{"n_layer": 13, "d_model": 256, "n_head": 8, "n_kv_head": 8, "head_dim": 64, "d_mlp": 704, "vocab_size": 4096, "activation": "swiglu", "norm": "rmsnorm", "norm_place": "pre", "norm_eps": 1e-05, "positions": "rope", "rope_base": 1020.0, "rope_fraction": 0.5, "qk_norm": true, "attn_scale": 0.136, "bias": "none", "tie_embeddings": false, "parallel_block": false, "extras": ["some layers without attention", "local attention windows", "gated attention", "value residuals", "an embedding shortcut", "skips across layers", "capped logits"], "init": "normal", "init_std_qkv": 0.0342, "init_std_o": 0.0, "init_std_up": 0.0342, "init_std_down": 0.0, "optimizer": "adam_atan2", "lr": 0.00153, "lr_mult_o": 1.63, "beta1": 0.9, "beta2": 0.98, "lr_head": 0.00822, "warmup_steps": 263, "schedule": "wsd", "decay_fraction": 1.0, "decay_shape": "linear", "final_lr_fraction": 0.0, "batch_tokens": 32768, "seq_len": 512, "doc_mask": true, "train_tokens": 350800000, "steps": 10706, "dataset": "wikipedia_en"}
Each number is 128 + 24 x the weight over the matrix's rms, rounded and kept within 0 to 255. Layers, rows and columns count from 0. Numbers have three digits each.

# layer 9 attention query, 512x256, rms 0.089, rows 387-447, columns 128-191
136138143111127116155094104118127119131099121109142143101126150110143138152131167088145139132112148125127094125137104094121152114096113116113157139162104123156133162102146108158128117101106125
127156110148149156096120108137150143113137117119154102114132103114154102116153138132107069109108177140175098134074141126111143151120145154144132091166136140064126102120147118096125141103142120
107166162142142156122109114133146148129129115117134124104153149095121160109078098118148153142115106118140115116112161151129124144108178090135138135100169106132125093149162135146149135146096099
136129087135145121054110092149159152108132135151126129123133136128138090127122129141075119079116184142138090143095150142132143186135125138101108153132130169079156120095141107117136142088127155
142148135137131094176142206119129132147143100117073145107124190157108175150148119092172126153132069091107200124163101146130131099110080105111125146128137107157100129133091150132139128133128107
150140130148089132148151117131137107092107111135113128166111123175149135128083108196112123130099159141139122168138126113126116155155160157131156096124114132120136124155160114139145155139124158
144106143085124140113111155133136105155131137144147165151077110122153095115128162154109142159112155091164148191158097113129103144097146155157127117159131140122140117149122116125118125132104154
108141152112146112117131127123172141144141150136120160094129141125083149107131122095159129134134120078130149115111126155143126146152156137125136137152117125126112118186150101152124140125125147
169101122148138135153102131128109155117124142116152137103101114164152175106126146121110138127112130142095129122116133104107135140109132169072147154128106142112126096137124150124185144133109146
152111106150131122137187142118141147113103133096159140114143121163165142107093111119099179121081090139154160141139147147102143118125128139072133125113131134123103114123167157154100142085123130
144125162167153106125130140138120168121174104135143132137120147124141132102148181126126124113142116091147146085126138157139150172097076128113097142133091118135144148152141166111116132106129124
147102124123142120101127147085120120145146117147142141084052177148102142080129132151133109127145136123113157084110103085094130118108105125130129171132179098183110190190093153130162124149157127
117113154161143118088106138125135131129118124103165144132112090133115128144141176141101113159148115084154117131160125111148150147104098133138148057155135122146128121126096124139128104161153208
108115126125139078117102101147113151133124086146130148114129092159142099115169154133147113144113184128128069150105141166102182156112122147141129087134118153088179156092149126127120120121163161
114164123106096141132151141145112124160133129135121132164122143114134143173088085124167126146137100111141177133149152121143127092098136160145139173093133107158078083162093146141135168143123116
131138178127109151115154174131112121169138137129137113168159132125131136131103083147153113159109084097118157090138160130160139093119140149165140125075157088116089082127085152118169106158171128
103138148118102112145162158134101108142098126133115089136131147142097134135091113118182151148158090102098150112151112136123150057128125120141125148059197092187101102134090142150116123151145091
165115124095138093134091093102127119117156156178121128125145148137140115114102140140081142090147146146109117158107135137103094178135131120132168126202107165136179171121123121166129136073144124
118120132162175129142087102167137145097127165128151165149125118129143118155115111120100121108141131155137113100096144116083096178129120118142129129144130122113162090129156129111143136139147132
150103135140119102139111067116125121137156134144153124131144118110151120142094122159101153098130146136128148147097160118121112155125154121128147123173104151114139120120140139139114137121104137
125138137099083134150119160110130117130093126122106132119082152162095153139156115139123143136110108116089159131163076147165123088135102118093129171106131135158153148134097113104116135114152119
125121096133150118125170095126093141107137159190140155101125077146149124111095107163118169135138136190119127086092144121118148166143120135092133104136118129100126124119104120126138124125138157
144100109134128083122141118140129131078106112149146132097115148137119126149095150122117188139124097121124110114123143129123149124144128116125143161104129103166146127173160144114113133133157133
108102145107153067147126118157131136143132167077118136160123106116108115121122158099085140066148154061128158162147168136129101117094134142138126165126127146105152181094104111114084113120149117
163118115128082081131093161120107133136120169118129097140136117155147173145137098122113132159126141143117141133150127117138142139181129138126134135102134133120125169168144134115142117143172104
117093164161136067130115125126119135130102106150127068141160162121172143144115145141128112124101137120083134137139111125143126127132151136168129113123080127107160144084113119138139117112135134
095145124147156117110127132132125145157177115173096144136111107114136102148107146117117159149129135095099126139118106109127148143108150105124073131078068126144129131141174161149120113122109114
126136124152093134145129123123126086090103143143104113140115133119138160142100107134120139145127161145109128155093121150124079145149111134141090144094124137171140145170114160154137113158149130
091128089124124091135119143119109146112101134120157102105104114148151164119117132155085156119128127136081099157170104112128164116080123136130154134122141145129122124132115134146079123143133131
123098134163125123160180127133121137106157157165131169123158158139125126126091122167117156157142133099135091168170115122136142176132170088124146143127151103127127145142100163131106162135075169
085135157143142127105149122120121095175092097130151129106137190148148127122116136104175098103118102140125127091115120144109162081162084138137087162126142133152129140105107148115094186123065147
158069149131156124094111130110144136075126117104101110136095154131087143150113131096094155125158114125089175141134143135155144143139154126140159134102130126091140173126150144134155127115153143
111110144161120121148183096106112119144160065150127116095137162118117147132096138174115116151120087125128182156123115132140160166138120129111103097132157169155110165122082164151116147123143146
153131115114139100076122140114125122139145112126082135166154120130140112099086101098127149155176130134086138122070114105157130159155136102099097138120153140096147137125108132130144096146132153
138139121163127105181137100154140108155097150117110130134142161096145118096085102149141170096117118162094103170100144117162109126146131151104124116109140101135070132147132124142133142112103166
137134156158144121167158113137166103160143110142130178083104138126119121156140089137159109166109136155147118106152117124120166167128159112156112105070094130115123153129133170125160156130079123
131144143139141130114118142134145175120115106088134131104135137116145152152156161109105119145131123112142160170116126136104161130137117150106086102114069120133121126167160150136121162106123095
141166110126120172106141125136097088131134124134157137116113096105138148100120155116125154125135135135124117109120132148135104112114114148121143102142110150176099106117129203155154115093157109
113140109092128136144156098127127164165113102133095118136135138135108120129142103135137142101110117107134096119123160140108108138143133170126121151098124139143077095116111153137139132124143089
150097111113143105132180125130109104110098119156108150135158119121124151116106130146122138151117150107131073089165151111132090146160169141133133089128159094143107121082113153122132123127098137
139163109094077093119111111135163134115172127111125137132136125154142124133130144149151114123136119116146099113183145155145077117127125106139179148146109146090142156070189123150113142128113168
097131120156147145125171126123117147142129134137131110117124110083105150120116110118145137074163116173150129095125121112118148104130111158076135061112133103163101082153134131083107090077131183
137114100150193116088135145141102135102111157132083133133112154088118115158157138116131126088176138096113138104133107125144128117118100158140087129159137143135155100132133121108141114102125121
106133119084097153116118148161138092116106132140129135123162104146094126096083119127147110130142127163101140121113136115095183142138170144133157174149161134122149161115156138150168125087162125
113141141147137135143136146113129108141131115162127113093145174169129141113131161111133115109139118090084115140085100152121133165126084182121104150102124155136147111137105125135124138168147148
067144160141098126123127125136122134181163102138176136122102102080146130173153129130142098118146120105126128142119125104187111142137101124119122125161148146155071124136124103152091159148117184
178158136085141173139075144110072130118098149132158119117100115164116173167110104137110159115123128134114126093163139090168141114158122152149126147097166105139134076149144132113139108173113119
135119096107126100098143145125158122168139117122098114156126132125140134135146132124131127156111116071156144131124156151143137116129137126109097137141108157168072147128142152166145153114130109
177107178101106136111131109167159159103123134124117153099178135112093087123060090144136135113136136126128168168118133135124159086135173115144125133092105171053076107147156132116110119116160083
091134131114109090157164120161123088166140108135118124108158160129125151159130134164116082131105122089175155145150121144141112122129108136162123120150159130186092120136122118140148138142108130
100122104121125103122127144086105135097087140143157117110107115136100128138131121118132106130119113131128109141165138149123161098137119094142096132155165128117088150117136111117109151134141120
126131083119118095071102129151130122097135163134127131148129126130148122131139180133133115115148122115112127124075100135120102125142084104153131163106149139166117107139169091140120111133168163
118157150114119128178113106152147133124129109095134138086115127129116148150126097137132133122137098143188164112144141199113132104120118115117107114126097142138132133147119144152137167148142145
105130127131177133134082125085119126112115098115129179108126096105137129108104116119126150132121105149075126099178107138114099142135130082150112057176121100180172123114098126126142151160132184
122158126115100155159128118100105139132102124126151125152123112148148136117147106163149191124136126124107130114110089102108073149119092098121144104140095136158135110123095112144155123125148116
117135112150126122060106146137150111100114116138148113155127144130130139121097163101144129143132152129149187128090140131097138142085147121145102155095119104160162120118154172129112129090125131
132103102128156113074139136127104153099170147140098125110114129122107126109144140124067131139182100127115136123123105118108103111119106105090143132125147132097141128104149108079105092100132110
156099143158160155138161119146121118090163107142116126136120123124110152066126086160132157137134117152090144103152118126143151149154143154129103094122155076093138117157124075073126120148104159
118073114089124135081182151165139121113169155147104152128151157102137114127128114126124146118099132134139165148044127148117094148138118100114062152122125132138151134152120128134161120101148073
155128125144100160106109135101120136100128093092166153113158137100129152156115096094106172127121121154146144146163162110145133163149139120083148110125120137140113146143130154110120139118099141
162121118159118163164162134092144120101095096119167123143123133165115130129125106153153101120103151145127117135137140117117137169142158126176140123118115109158152139160148130104137149137094149
# layer 9 attention key, 512x256, rms 0.0891, rows 387-447, columns 128-191
100120138155156144150141140088128143134127130143147146122140142135092122165133130129151161133106101104126093127113142133102098114111106143127123117129141153136140113121149131118140117141132136
119136152160139114128075073099106149127127147116162149118141163123140161139129142148105146135088120125132088158105131113103096155151127124153146122148125149154152127140131095149129178118132146
141129120110164116082129145128109093050172135094137105125135167122124137118156122116097139141159051126112146111110156084120151112081152094108125101065104161146111150119113135109156126116156117
139100108167133091145073061113158158162099145147122141146114134112148137116080158153153134107089199170169088144127162130125103154171148145145159142139119110108162132129154110150102158174112135
162154129127104113145205172153150141136131116099103115123148135145082117172212127122113115140159035073157149089174123126167128144089117140146103124123155137128071132178105166090146108176154100
168133133144127099119144055120162156110156178169120079130131137083155132123138138149112115058143187145137133114082086138122118180139110154187129136157086098112172126105152114142084172118131138
151121142130130144120075129107136157072106136140093153174124118110150144124078107088121104159171133117130126149165099080165114101104100101130124136149142120090115166125126099151139090160137102
113131082146138135167126135135121098123128109106111094148147144123124121130112097150107128123126180092132139137117169121137121140105101128106137115135126121097126129136132129145148171109142138
132112135161179105150143158150142156167110125125162102135165143149109116139164153113140124111157123119133168108115127130146140174089117141143128160140083175123156113135092120142130119113124152
133114145089151136110140155121191146163122098112142118079136148083121139122163193163130115104135074134108177121140148133157129132143151123114130157116112140138149130110116134117161123130138150
105112142139124134127152147152115102143143103119160152149124186161112119150158133166128093115129092112114141130161131130102154129171127139148102149140127134130181141099115114101151167105108136
114103147120084137156114110156127149119095136200093157118114150173125104111143132147163167140163134109137152120153089136108152121134128125137144197078119140112144112148124080136107138137134058
120119154124164124129126121111103101148121089156116146134084141154121114122171082123140138104095086106099110119127093124131134081116162112108073203152175126090120120165157151084102104132109121
090125146152145145134128088125160132166101157179158137142137133132109147141110174139110115128101176133143128130139134156128077146155102152139150136158100094101174166107179097111087144158107169
154128107105117107109159161139125124085167087088088115115134140136113123114136127125108169142151088099107130084095108112139172125116159138138115128106144157126107092134100135117160132121150102
159141137081129154128183133142107158094131116088102104112096140160154110121190093114144136126137103085121138107128121107129178120075129118064123150095157121124108128169104129126156125114151089
136133163084143131102192185142100124104140107087114112099081117120120138147166080100138132158156110114123143119141149095150163151103107096089072115103173133158066134162097179089141101118161145
118113113154126096132078129109112122184100129142129127130142108139103136132108151146137121100107137167142109148116157147132112115142131133142146138135111121128141145133132132158116113149093161
083113134169140149100138118083099087103111118124161177174115116152148144144113109121107162106138125158098115159136147130091141100111154122158166128155157149126184118124123146144143115110096172
115144151168143125157118159124129129187100111110126132119123135126104122142108143128163126126118117161119101113125128160138131110119133132135142150135146118132121094139123136139109107150102125
150106131106127124134147143111155178087150174175128102117126120093123158128160161122094097169132119101139128111139114131130126157156079114138081130122113111117100144110138147094105144094170121
105123143152126133162134150116134131150140080108126119134093125152118140124142166102153142074140133152144161098128143094138143098158162126081128149124153088107139134112087111108106099151106127
124131143094141150066176165130137114141150123144115128147140118138112148154160117135095147141118132170134140107116109111155115117141144108150125132124086130128166129117109147092119135150158102
158135119093143105177113124136112177134104132122155107057117089135107119119081104140132155173103122146128109159165138140097132148113137123130129141139162142086135168107111123118160149138173116
126123144130109121148167084141188140119147166127147125122139140128105136135121115134097081096128147118137149100113113159116136176166113125150147110142111105157136147102164116117131143080122133
171151193153147096132173093131111115161151101093150145141133141139075086160144123108091106130162150052137116137115109166120119142112130116191124161133131128101144148140142167132114098159130112
068171133157163184121125141138106125151115104085148152152150100153111141123102108132135122140168129142147146136165148169127150078124115117129137119122139119121117105114110104101143103154154125
110148150093093148134152121134105121134086149137094121131122095130097129126170151087100139168096173159185162100125130116133113162111131109148140121132128113129078144150110117132106124138130149
117163149117133129124126150160147149116143128137098134166136136128092111116149142109102141146130131128155147060134136161102120097160135127098142162111099142124144157106121143073118115129176108
142155157156143135157126150146135129154111136123110111166149149110143123114129104089104087122160124119083161093133106157119158104131095126088152130165136093096133124135131134101124101123087114
134140147114102130158171128133175174119134115148156126127109153118134133137127074129080150169100183109158151177114144133112127128119126115134098107143140118152168141159147112115090165124117120
151095109121116173104129165123103126127149143145145135170135151108111101116106143135144122150142135098135169135103153144093152128146103183140113107104095114134176146104137166189131122148143132
155145173098125135116137134137121102146115109120134118127142145094125124110153109090117116130115121128130161101111085168123152100166122116126152150116141073108105130121134120139086146107075112
121100126135101143134122142126161151099103109108126098128142143171138129100162123121161121116093097101140102119099131135110200136176140160120153118119142054126148136156166064153078136103112113
154136151144166098175126170143117136144167123109117082112149135155083096119119084119152145090144136158108112070115095147124113178161137105149154126123149113175155156119116142103115141130104137
120140090188130124172121126125127109140150094154095172099140149118153113118074129080127130134165148108111155113135132159128116116172112121126143118115144092075141145163072133111103067120129121
117151124146137124099102129146149150126197060136174147107153108142118106131150154114127137144139102156117131145127082158103144140118130100139099092151102168161144102179101136132128146075119173
116137137115113134114094148133082100104115125128133134121137087157160141124136114104148106103121130152098152110128114078120143125140115102128106122075105142172130162143100092124119105097118132
148106093102106129135150084123160158148100119115131054116136123099140113134147102154137134109163144137168119123130166131139143109127128141144095121147137153114170157137128151159141149126127178
135103151135136105137145112159119121172098109098065115126153126159168152095129099094146121071100090124096147129129077117121175152095149118112148139139150112134137139147121136125083103163121112
162107116136167128128132111105185145140089123133174092104168134118153080120086121153094087098130119124097097165123123086152112176131115174165122135110121126136111152124173124089118122121095092
120135114104149165170119153135112099141111107152115132124111097187130164151149128148134144123121106173093158149139127102148136107150117139093101119152139141140119164145120152179190163129086123
131134142127105112152131146123148099127124134116137137171104141170123147165085109103102122124141157119155126125132121073125152174152113109145127102149122107107153159163134128130140170133126146
154104094097068108140096103128156162121113184113129101101111144153172145175174137162134116069106120137161134167092113078119140143129112168070131115082129079100111166135129138147084111172138115
145098144106082143135198113113144123129089117142168134143140101123148162090193112116108130159127163111152159117148155141168112187149115113109122114161149106118136136110153122136106187113143168
122167139138106144142099114122158096164144086148135113114165144132163114124098160195167135158151139148129104134140129134122099113151081112157106142132186110118087127134158142094099095123104087
068109135122108131154151098114109166121137188137107077152102104080138206061120134121166101107169141105114126136130131105136126116147120080109085112140088117200125112085178136120112109117135102
134119147104141124092114144160169099141091122152105138139165114099122140097114068143160132118106124107105092125159100137129132117114113094150135145140096115137103142175137139150136146119161130
131112177100120115142091101121099114106141121077148140096078087126116094143099131113108109126147091104167121132122150089155086115131191137119176109152090118139150141139112150146176114136154126
145169170148099116152175117127126142102096154148106101108117128086140157149137117100132120111129154112145106092120114143112125153141076101147144131108116103114117178115112147152085132113151127
130127140139138125134124139161132199168136159105066124131086110113100116138125129148119144121113143107178187114124127132114105102138123121107120124135165126136134126135149139087163105146130111
126137111120123143119121160101139133133127149122108162159120096107148129098116121114154144130094143112124144129155140144126094150161082175151177073141132127165158113092101119125133113150081149
099155134116140137100140139117125105094113117186133117116153087091156150132167125152120133122145099138094114130139107128141134140128096115154100097124101161155127153135152163126141161087152162
091143109102149162081113152153095106111162122166121151166151152140154144120166119116103105107107158150121100122125158117148163108127139128106103137107151131105111130145163126123118120119110101
102139128185140137126119144096139139097169153139102130147086118090126155119138154156173109117158119141083094085149146121131164119139155158108117142110138107133129113113099095105116063117090141
102132130176111128169111144144110141110091131119132140136095122116127130118124132087147162176102100121143113132119131123122153141125128129084113105115112142171136118145094095115121082133096133
127137083096123160116135138152159114144108153144138148127119099130122119156132136123091104156101100126157149181175114147157137138135115132130140122129131124122150136147154152142149165146115109
120148087097149136158149122142125133165094105120155097139129170193104118116152121111122128093150095096153168172108085148165169138091152102118129145109124079114172120127143122129133170166127131
144140136121101132073148120112138103118101161097072138094098124136126153109156142130147092117142123135164115124135139107118162150126107106135164135108131110092123139142076161135196129142183146
124140103110160158098111127143118121121182097173131119143145167086123141134142162113138118131128095145152116112107136143128147133119092116117071147099126105139123121138160153125118154119104076
127128114111117092113105104125121152106179167152059124152131183109157170105128155136121172112162139134121123096085141111132132121070120147117130163122100087146124073126135089141160100148104077
# layer 9 attention value, 512x256, rms 0.0869, rows 384-429, columns 128-191
145131132103132108117104143106131124105068067095131109108148157183087116158123143135118109153118121074113114159130139113123151160109134084145144131141161141145158105111146129099124081130111158
153136176104121114113114129119127172159094102126115149118123124126112103095120171099135143108103120123090136112098100143092124132141129126129102135121116149136126094160104143113130109121156136
102156153143150092076148113142106140134117090141112141120144132138121114120134150118156165113151131143125128110112097111113115071126113123120143139166143157150079129099144123154104087106092127
134116105120103105117136088158129073140126110152125127154092168115166109183139114135158175110117149154139132140125058128140124130133113141110113099128145118115133128131140117151089120090106114
095106136137156116093097131152128115115130129113118146137155097147127128159098153127078120136097105126110122145095134177146112095102141122136126133162115147092156086112094084151131134146130098
081117108132135102090129136104122124130089101097097166110119125132144122096138108095130146109149133122115133155169109090120107102092118162122098117118138131140114140136142153084152071197111154
119116088135133115150147129153155129149106108166142116122146154120111140153174112083125151114127124161128110115116061131165156113111143110129121136161153137141159121105137140103120106141123147
127113080151109164135115122119147127122105116117091151182119110138115109110176143233132128158124126148161115130108125096169189112154113080089136126154149120117107129147170149139158087095121121
108174140161150150145145112133139132092107134140144126152137148106116105102118099137088088109157100110101148098117094144123136100111136170142121177130118173124129113130129167124156146088124115
094155133125124115134145104161137102112121087149173134145088144105165159100150134172159131153118157172150126118118077154133151152172113123141129112152153086152147149122108117105096141111131138
117159141104127141115118134109121131124142133121181131147134132144092113143134109151124091148112145134096143142088094180145119150108133136132149174115070174150098073159091145142153129103113134
132123123139126121115127113102130071153137110116121103108124146132123110089100090061143134101144132116118098149140113107131142090153165155164140129102100132161143130133122125149127155139121111
194087090127130138130109122137143136106155110153135099120112093112135128095106132101116101137138138144148155178121105178173110165142134174118140145156099083141123116160123096099099082094141076
113106124124122100093143135139117066132153086132142138133152148139137133141122141104126096126112136138108112159170149146103162130165121123154110089128093127173093139162138125156128129093093160
132125137117155135116099137111107160126141129095129131117103146184127140081111137116104131138123133078147101121130123089146097125128126140115120124076144162142124139087173152085163145111130131
116129131127152130128150129122124130165107142129173173151118125151156133158172121115165084117132143138154129141122144137128106103142113143125125098147129164079139073141121122132112143159115130
127137099114111137123118127126127143151105112080136119118133108139175102131068111119089147171092132108140129177166132074151135127170146117147160103078102134152084101165097129143153131148142145
116156152161130135100107143151132164081099127164136140101104142120115147095137142158087117155173114122136126119152127130166111121111145098139119147136085156118126133128150120104118134102156151
097118141138120117115145086114153160100130149169118127146117151119139115128151123148157146107142139108111094120095098131153141138143158141112139146141118144145101126100141126164130139106140165
160132104140162105107106127133102114161116113141137147141175135156117130138111122106115109121180129114119169160124147134116125145163118128127115119123098114116110132111159116159121162132089145
172115119160072104133129141096119115081154169114118144121110084121129097124076155109131100121139132161139139111147122159134070133130130127143133166111136109134127106139102113123136108110123119
157122119104136128147122133111171144081116163155088127161107133147147162147122165153117142098080139127107086111126087201143121102130117084088144150116207097123138122099105130128117137108127145
156135102113134109137128129149107126128134087160163112140123151099112121119152149144101147133137148116101149135120118109143146145111087116135134096112111107140129114132118114112081154092140138
129122145156099141078145116106094110109119135144124125101094124119131141135120149155116137112146126146092090118179148095180112105098133151106140122127086130125138126088120108159136103110107147
125134151111142138134108145138128098086113117134102121140135130138101097115120128125125167147143137120136147113144123156145105086118119097119147132137177120134103161155133109136140129152166116
138121132127146092087130121108176139110123117116125146132118121170138156106118177145160090114135143117116130110137106160125147121179139140130117134131103130132151107136129145160118099111144141
131115152176156124148102136098140123149137158121140125069125142172114144086116138148119131129124127107107171159191130107093117165142162138185153156155101172134129092080129133132160099146126138
161150162142174104135101130133114142126117144157138135129117119102112109121137151130169101068146123110143100101115110163143123189145140111118160117101137137132145163102144121135110132114123144
125168089107112119141130124138138155143126157131147139102081135096138103135111104125126124096102116130150111130131096116157146121162145164104136131117114136117126129113138099191114139102115146
111128159152128134085114152132138144154131110123154121113152117110100146098130126106163120125099124109135142145121129105121148085124145129131141119144100180143137130067135137118151125152139112
102162113130094127138136131152144121151091129124109174113094112121114150082148140171152111109103124140138121107147114099153154145142140115139082140127112116127132117131129154149167130106140157
139101130144107140127146119148097130101102114117112134152150150148123130123132122150134111133155123103126123118144103179201138130128138113112114150138149106127137092120120107159085137128120156
063118149080145149118093149125124134124192153108074143162083126104107096131116118114137140132143128136110153107129113154163138102137142135067163132132138089136133135095113065117143144124133099
139128140134097111124135135127109176158109125153125179121122139089112141140151133164146079125098140133086141097121103130128141133137121094110102097148104092060132100119120107119109116129126178
134116180129148118132111116082080154105154099114160141104103144106154136131098131057138115107143136140146110131138100078114122102125122159095089092135114096137127105122136130093114088129066170
117117120101122159130126132158101123177151120106107109131111129168148102157112146113143174144090113117165147157093093097155153132124063128105137108100135108142099152147125155117125152171109120
117123122133159105129125117164155128124115114108127108130127114107163122108185117150135153088135127120116093132117143100150147097112111179105122170165139109115108110152140105133131137155115153
146123117085107181146117133129113147125118139124097132168144102089099118110095135092089087164085144094140127143139163147078162149132136112107109094121089120131115125126128125112170098112147115
143165145122099096156162131151166132107136160141078108144132135182170134146136120139109147156108106109120122129085115154146104156119121103143132138117134071161173168158152072138094162126133151
140137154129153097127146119132134119101124186152150110136105117093141120100146125145119148096089121123114095115163104122109145151120133101137116162111101121143136136119145082109129121128136108
147099124100165111133106130118164169134110132170157135112153092150103150129126122144133133106107136145103066154104101138140135154112121197108156136133145095091177134124127076137145098136104128
131132168102132145136124117143143140113136160142142127162116118068133141116141091175102128143129140149130153129102147162128089119137130079123162131138113116122114108090136089127124148117146117
141109123090148160150144150116118142127165105146144125146135097120139150144101115125110148153153133140141140134119147156147134111151106112149160119121102095131088150151110064117101159086137107
117115091122160120141169108147153118149109168135118156143173149142150148107134147119146204099108123140128122124179148143128102107169169156106126127144163092095128161159096107115090159179101135
139153128111205114103132128121139097109119105116145130157115169130164136108116122160083150166117124116124150098168129124083138110119106093127119125118120106149125139126127107135142140103135070
141131119145147088152121136112111110149165109145121129139116115129114116100103104112126125183138118104112113116119108132131134146120120135143105151160158166104134108107127172116155129085143135
# layer 9 attention output (transposed), 512x256, rms 0.142, rows 384-429, columns 128-191
093120128128163117143174141131112139176113166185177145141127184150097108152117148142116139140132059166155133116134115194106082111172095143136175185133112123115130118177111149119132173124128150
142109137137122099148133091118140136135141093144120144116123118137157123168109082148121094127124080115130135124137128086108126159137100120180135121117116121123097144102139114156134144156066150
149127153165120129084100113137156108183167145127148143086106129134123134138114154120120140145076139147121096128147122125121105156147137125104122074133133121102159148082125103134131102129115103
110097120179119127093103106133111166158149146161129123154153196130140131113160127104108111104101186136151143156123130128137121111165137136132125151133118174089160112094148128119113085148111156
132117111147166111135142142147144158157087146153154117152119116155114122132119147149105178126071076142091088124098152084132109152133115089147138142133103129111151141116113079136122101127086112
111204141153148132079084155121107099143129115168152129155133149085111104079150122139129099149164091135131107088117084184129158159131163157126141120158109120123125124108085152136110150109130149
112110138139106150070118103124090064129093099154142097145081159120092086103098100130106112050174116129099142167127108143107105103092139160159148156134133155154145159096157122092155159135113142
150108152130105149166138109147112141163107126150128176106102131101107136133096130113113116132149156147131099148113112150144099125106113129128155153085122109167155086159137148136145136149151141
165081169146114156100138120105148128144123086093088181127141098119149134065103155150125131125173143133177140142093155143143114116110103163118143110150104126110158114126125098167119115105143145
129110124129121155107158060080097139128125122077113136111107094138121101180092100109123079144144195073137131134101127126135126125148104113122137145130115149112078136137116157128136123085143130
107049108106140088143148118101151112124121118159179133138116099148153112065122110111117162131143096115110142146135120121127151134134163131111152080091137136137118179157185103133127197164096126
134127149140155142114106151135170140108132118191091121126172079128149084149090110086148118148084148124183138144119145127091142121110161130102099158106153106107146148121121138167176107095111135
115115127149140120120136126107132178133105124150115147149166137125117108094131116098158139134162142140118120154128117140156114115129124123101106120124138156132150125106120084098129113094136122
142117097121135136141153119146102137110119107167089138076101193096154129153080112132157099150144171123137134142116114123138105133119146180139134127168085130123105137099100110155136196133167098
139144163094144120100115149106144063093087101141149144154137143144167144138158132194117145128128073154131148125116137136151137104116110101122126117153163091116086105123164122140152136084131080
099104093122172132135137105114176127136109071165122169101136142159098115118075085093122147116210108080129186158126149116102132144132133087132156081127128133156159109129112110136171132171135126
117102114136171105131078185146137092144109115118123116147122150140112114145114098160166091126104115138134141123108096161128118115095125132122124106116138144129134115088139116112132152140100122
141107141160121155097160151128122118137135111148082133141123132123142106159121157127097119113150086140145090176154175123143129150136132170125110136164123117116133130117116117131137095146115089
107121130136163123140133103123128062138095184140138124129149156090086145128128140108155147088113164179137102142212152079127161105145102127138114179128130131137112111145136138140148155143145176
090119143126138171117153108120109093092079147161150171084141076129110131146072108128150120147100126085099118114196123105102131159114143149132146123089143138149087188110123105127147154124121102
127120125094136104158123142111093142176145101107128162146139143137104128117076126161144098128175122143168133113169129098121058099052112129132129064136182132101119139117137106133125159147113181
144086105135110151123162117152141127166127152128142147153108109141173135146082125167138064102144153163143117129168091131147148130121118102141137124147131107095161144077153060168117096113110161
106092182106102107169161099134152113153135158086138115101106104102190095121137100089162079132088110119135153114133134145129094091121142176173107156135112112156109151119157097141139140150080109
147150101140126152142056131145111123123171098189107145128135178102191162120132149134150163123176145125107136158124151123102132107149135120123146122168080182121143117138097108153134139104137097
099099158132124125096114158114125143111136137100173105140088133105109157160145123132147123147145118118132113137108129132151154148079147106110093111140163095090173144081144152135122126124121142
131118115087138087186125117121155127144151124107130164122127098106145096172074158102151132143103123128140087117162099089122125127116137097190154075112120111138108125139114137107133166160146126
134056150150119129125094150112107113119067107184130115115148082162133128128054104128144109113103096108138098110107125094130117096159118129107124115112106111149133150137068134131124134139096141
137121107160067171120088126147110125115113144095187107116149148144159149125098106128141128123193135145148109140155139118131156142117134077121121189120131157128123129111154123151120104131130147
142145149141106164168099120100125118175153146108133144102145136116133115106128111171144164155138166149117139158128129119130128109100149150132155160127139170120124137111153130159126127100149096
145116141159139130132133123090105146091114095120112145134129196134106112128120107114149105104107099158128153121094135103140155128099145156141103107160105108130188122159132086087132118107108164
112097120114123145146114083095089164115161132149121149103111094156161117167144145117123086135161160148152127120125107194138131134146146149118149163109099150148124097170150125125163152102116074
119139151153123121164143093097124106134163152153139149121124127110105097192118183168138137111171154129127111120164125121129133135090135136075159129102086117103124117108105136158150128152148139
090090133123150138124116137131142114130096143136104130125181133098161142131165127158139158114105139174122117132125091073131116119144141170134102163174138141111138138124118131121151112124157147
087155140141142164095156073137134152121164135148103183123106126109105071153083109066114105107151142105115171137132131142171059118137115112128157124131092134148116161123151103117130141158111113
121148148172149116146107137121090112125100105145161125144155145167092104098108109154108116091118092113128151148105131127125097104148181105119082125200149124148137134143122100100140139114160118
127127118125104122114129127137130148120165140110140117120127138130117097131176149162093135137146103139122167123088084123098111152118140123112148172179104134153146086117088129109118128085135097
134118103100136137101142090096117095108157148145124105181148079145133118141120106139097120138142150176112135108152132154103173161152170162132124163128131130111113099160086144103084126091174086
138118166154138153114129112113125106114124125153106113110144119156114127195108150096102132160145118148088176097131114130145106115103121108136111155110135097131130145127148143106099159160094106
115144143093108154130151114105120139113136143077127125094186125125113134107125151074107164094166147102158112101136162151149130194133166149116111145135154105095119162144122175130115111140150148
119129096128130132148168129115086124099178133160142103167131144105114139137153159142103101076109144115132110128113146121165110115129091104094075144152147143091088163101120089142144114096076123
150146146123141066095062108117094139126122138119163134104136153108166104105096097126117088113129109124109170168166093143142129099117114142132105171141090126115158106130142138148134158130101116
103156123164111054103134133121132110146149126117102128116120135119142115146107119152156161111127167124137104154122163139160145146110096114133116126118203108123140147109157094143109118110109113
125094136135101123122115125159123155105083109108119166082128065129098133110117129148143132106104142125111090141152160095154109153158107105136155141123123164140120164103142149101103144117084130
171079131080157105121098156137156177136128148158119141089125118097107144140108131115093157164103138119117144111124141153126131167086114084119144104096155137071144144127110195120155115096192085
132110158105143174151169103146135098112132124170098117143119088150116122134142116134132136145118145131157135100115154096139169118121156105159124147143131129112106153143134151127146084126094174
144110162129141114150141104138123116160125103123114115120166132122157117101142119141172111118142164150154160083116115124131143088122144113092131126087143152123111141162135128136160139137096110